Part of a small language model's weights: 17 layers, vocabulary 7379.
Each number is 200 + 40 x the weight over the matrix's rms, rounded and kept within 0 to 999. Layers, rows and columns count from 0.

# layer 7 attention query, 128x128, rms 0.126, rows 110-120, columns 64-127
139,111,178,222,194,249,181,162,274,192,192,207,220,223,175,108,235,234,140,164,210,220,252,229,223,193,162,131,242,149,270,186,155,151,187,199,184,148,108,194,193,207,213,273,237,155,209,210,181,203,191,162,242,173,246,239,157,248,248,252,228,241,206,221
271,193,216,194,210,258,238,179,177,215,196,154,226,185,189,175,232,183,138,209,186,175,221,215,204,200,230,189,207,200,189,255,194,205,326,183,154,132,168,129,185,219,229,211,174,228,127,257,167,205,190,216,157,220,179,229,247,236,155,243,166,226,222,155
189,192,134,172,225,296,145,191,218,199,174,163,286,180,113,183,248,190,161,164,197,215,272,200,161,231,152,237,198,214,263,221,233,227,175,239,182,198,171,138,265,211,243,223,211,175,164,207,119,180,183,201,266,305,229,201,253,197,272,171,221,182,180,168
174,189,181,228,222,164,202,226,270,210,162,212,246,162,270,214,269,223,190,152,224,215,190,108,169,183,183,201,141,210,179,243,213,222,228,194,223,228,170,173,308,173,156,127,183,200,231,171,209,181,272,255,230,273,135,230,236,212,165,174,103,216,232,166
196,272,135,181,271,219,152,178,143,192,240,226,208,253,242,201,128,237,195,198,251,212,259,181,187,208,217,184,246,167,205,171,123,204,164,197,291,225,203,272,225,201,223,198,225,121,281,228,212,157,216,129,254,186,213,189,192,269,239,208,220,210,172,198
230,238,183,231,206,135,172,153,229,195,283,172,235,204,269,248,154,214,187,222,172,203,158,218,266,205,182,188,174,211,209,178,268,208,233,231,246,153,274,183,193,251,240,201,159,221,206,165,195,257,247,215,116,192,176,229,150,233,122,228,196,127,247,284
198,191,213,120,193,149,153,219,210,210,220,203,200,167,265,279,201,178,261,203,194,144,212,229,183,183,244,242,233,232,202,164,230,170,203,217,235,200,199,201,223,183,220,213,138,207,179,206,123,202,129,144,144,192,235,210,288,212,194,179,243,128,171,236
244,188,179,128,168,185,188,258,210,207,149,212,201,203,140,218,226,167,227,226,204,144,214,209,170,214,188,195,206,232,232,191,225,151,166,167,169,228,179,218,190,156,216,234,171,201,195,229,181,204,187,214,277,222,229,166,211,171,138,197,212,271,173,212
229,133,206,206,186,189,276,264,259,183,196,222,203,108,275,186,204,164,250,170,207,214,218,214,223,238,159,221,185,217,161,243,235,146,198,222,244,217,211,247,226,251,133,219,203,239,166,204,262,175,227,165,150,133,126,122,219,75,132,221,229,108,196,214
154,262,192,217,177,205,220,164,241,223,237,179,204,178,327,228,229,219,231,176,212,162,213,157,204,197,175,164,216,241,177,202,209,163,254,192,247,166,196,188,207,222,220,191,168,171,153,144,202,196,242,171,140,156,231,216,231,221,187,171,147,199,156,202
152,227,194,216,193,284,215,109,150,191,201,177,211,249,192,209,260,236,143,207,226,238,235,154,122,173,175,155,241,158,231,166,157,193,191,168,200,189,145,234,249,181,197,247,251,161,189,210,197,207,223,132,237,192,241,174,248,273,298,211,186,263,188,186
# layer 7 attention key, 128x128, rms 0.123, rows 110-120, columns 64-127
240,239,115,240,265,188,166,249,255,207,185,264,195,238,151,173,209,220,209,138,169,234,194,274,230,176,274,212,248,291,187,144,239,207,238,195,161,144,228,193,201,229,204,182,201,254,202,222,128,184,108,228,196,236,245,238,209,212,173,180,144,142,233,223
256,191,210,269,214,233,207,183,184,181,113,182,226,177,150,130,203,150,166,186,154,231,201,208,225,161,220,194,177,206,203,220,239,220,234,183,149,222,248,217,220,198,187,189,204,231,114,232,230,187,209,244,227,295,197,191,246,194,193,158,166,209,227,203
223,230,201,164,176,259,182,119,267,196,132,187,165,224,216,168,211,155,237,202,177,192,121,247,231,145,145,238,161,219,267,186,230,203,196,189,194,216,222,175,204,247,212,251,243,222,215,189,143,221,235,196,188,215,213,180,192,198,214,230,196,186,161,195
217,234,207,224,183,139,197,194,233,246,198,196,250,171,261,168,200,201,166,188,249,121,193,175,172,204,232,200,154,171,187,216,181,251,224,167,190,303,198,166,187,275,214,172,193,175,231,81,218,220,238,264,217,259,168,232,260,204,197,177,181,239,230,168
229,203,160,144,170,187,201,269,216,143,221,274,205,281,264,243,175,216,276,154,212,178,249,236,217,259,225,227,191,231,189,206,103,139,234,131,273,117,197,233,195,139,243,154,155,159,234,226,139,166,157,108,202,110,182,203,195,202,85,229,251,226,130,263
203,215,200,216,201,141,202,281,265,190,237,176,150,227,279,213,199,177,129,120,217,142,224,200,218,208,212,206,221,250,190,110,169,165,187,186,236,169,274,300,215,224,238,168,194,167,201,194,185,194,210,115,178,226,203,189,245,264,228,212,195,195,205,263
121,222,223,194,180,233,218,218,179,180,150,233,227,216,235,274,232,227,167,192,208,189,203,193,209,183,145,237,209,274,197,186,220,187,205,205,187,194,235,238,188,150,188,173,192,208,231,231,191,170,233,131,202,192,176,107,252,213,200,180,155,159,183,236
170,263,196,155,160,257,197,168,185,198,193,186,230,157,167,206,243,225,233,264,195,186,183,205,226,161,139,122,190,180,262,272,266,201,109,201,236,247,199,167,210,146,198,226,194,204,236,213,183,248,204,190,241,197,206,122,192,153,174,260,230,207,193,213
218,131,189,225,255,155,177,222,149,196,171,213,218,118,151,251,243,130,167,198,203,194,171,252,183,223,209,220,164,281,193,244,262,208,118,227,200,215,255,249,176,218,108,286,142,187,191,186,246,183,238,268,211,204,189,131,238,221,191,225,190,137,237,175
126,302,202,295,221,153,191,246,149,250,208,208,216,231,171,247,249,240,141,183,262,218,219,211,231,236,205,289,239,260,233,160,202,237,260,215,206,197,209,235,216,198,163,135,188,122,196,205,210,188,179,152,196,220,190,264,313,222,192,140,167,220,165,211
157,220,213,182,182,225,214,248,236,232,182,219,146,284,166,221,177,223,176,183,186,204,280,233,169,184,247,218,202,196,220,170,154,197,251,214,211,166,171,183,185,180,253,124,209,170,231,227,182,160,124,134,215,161,150,264,152,203,181,201,162,269,156,215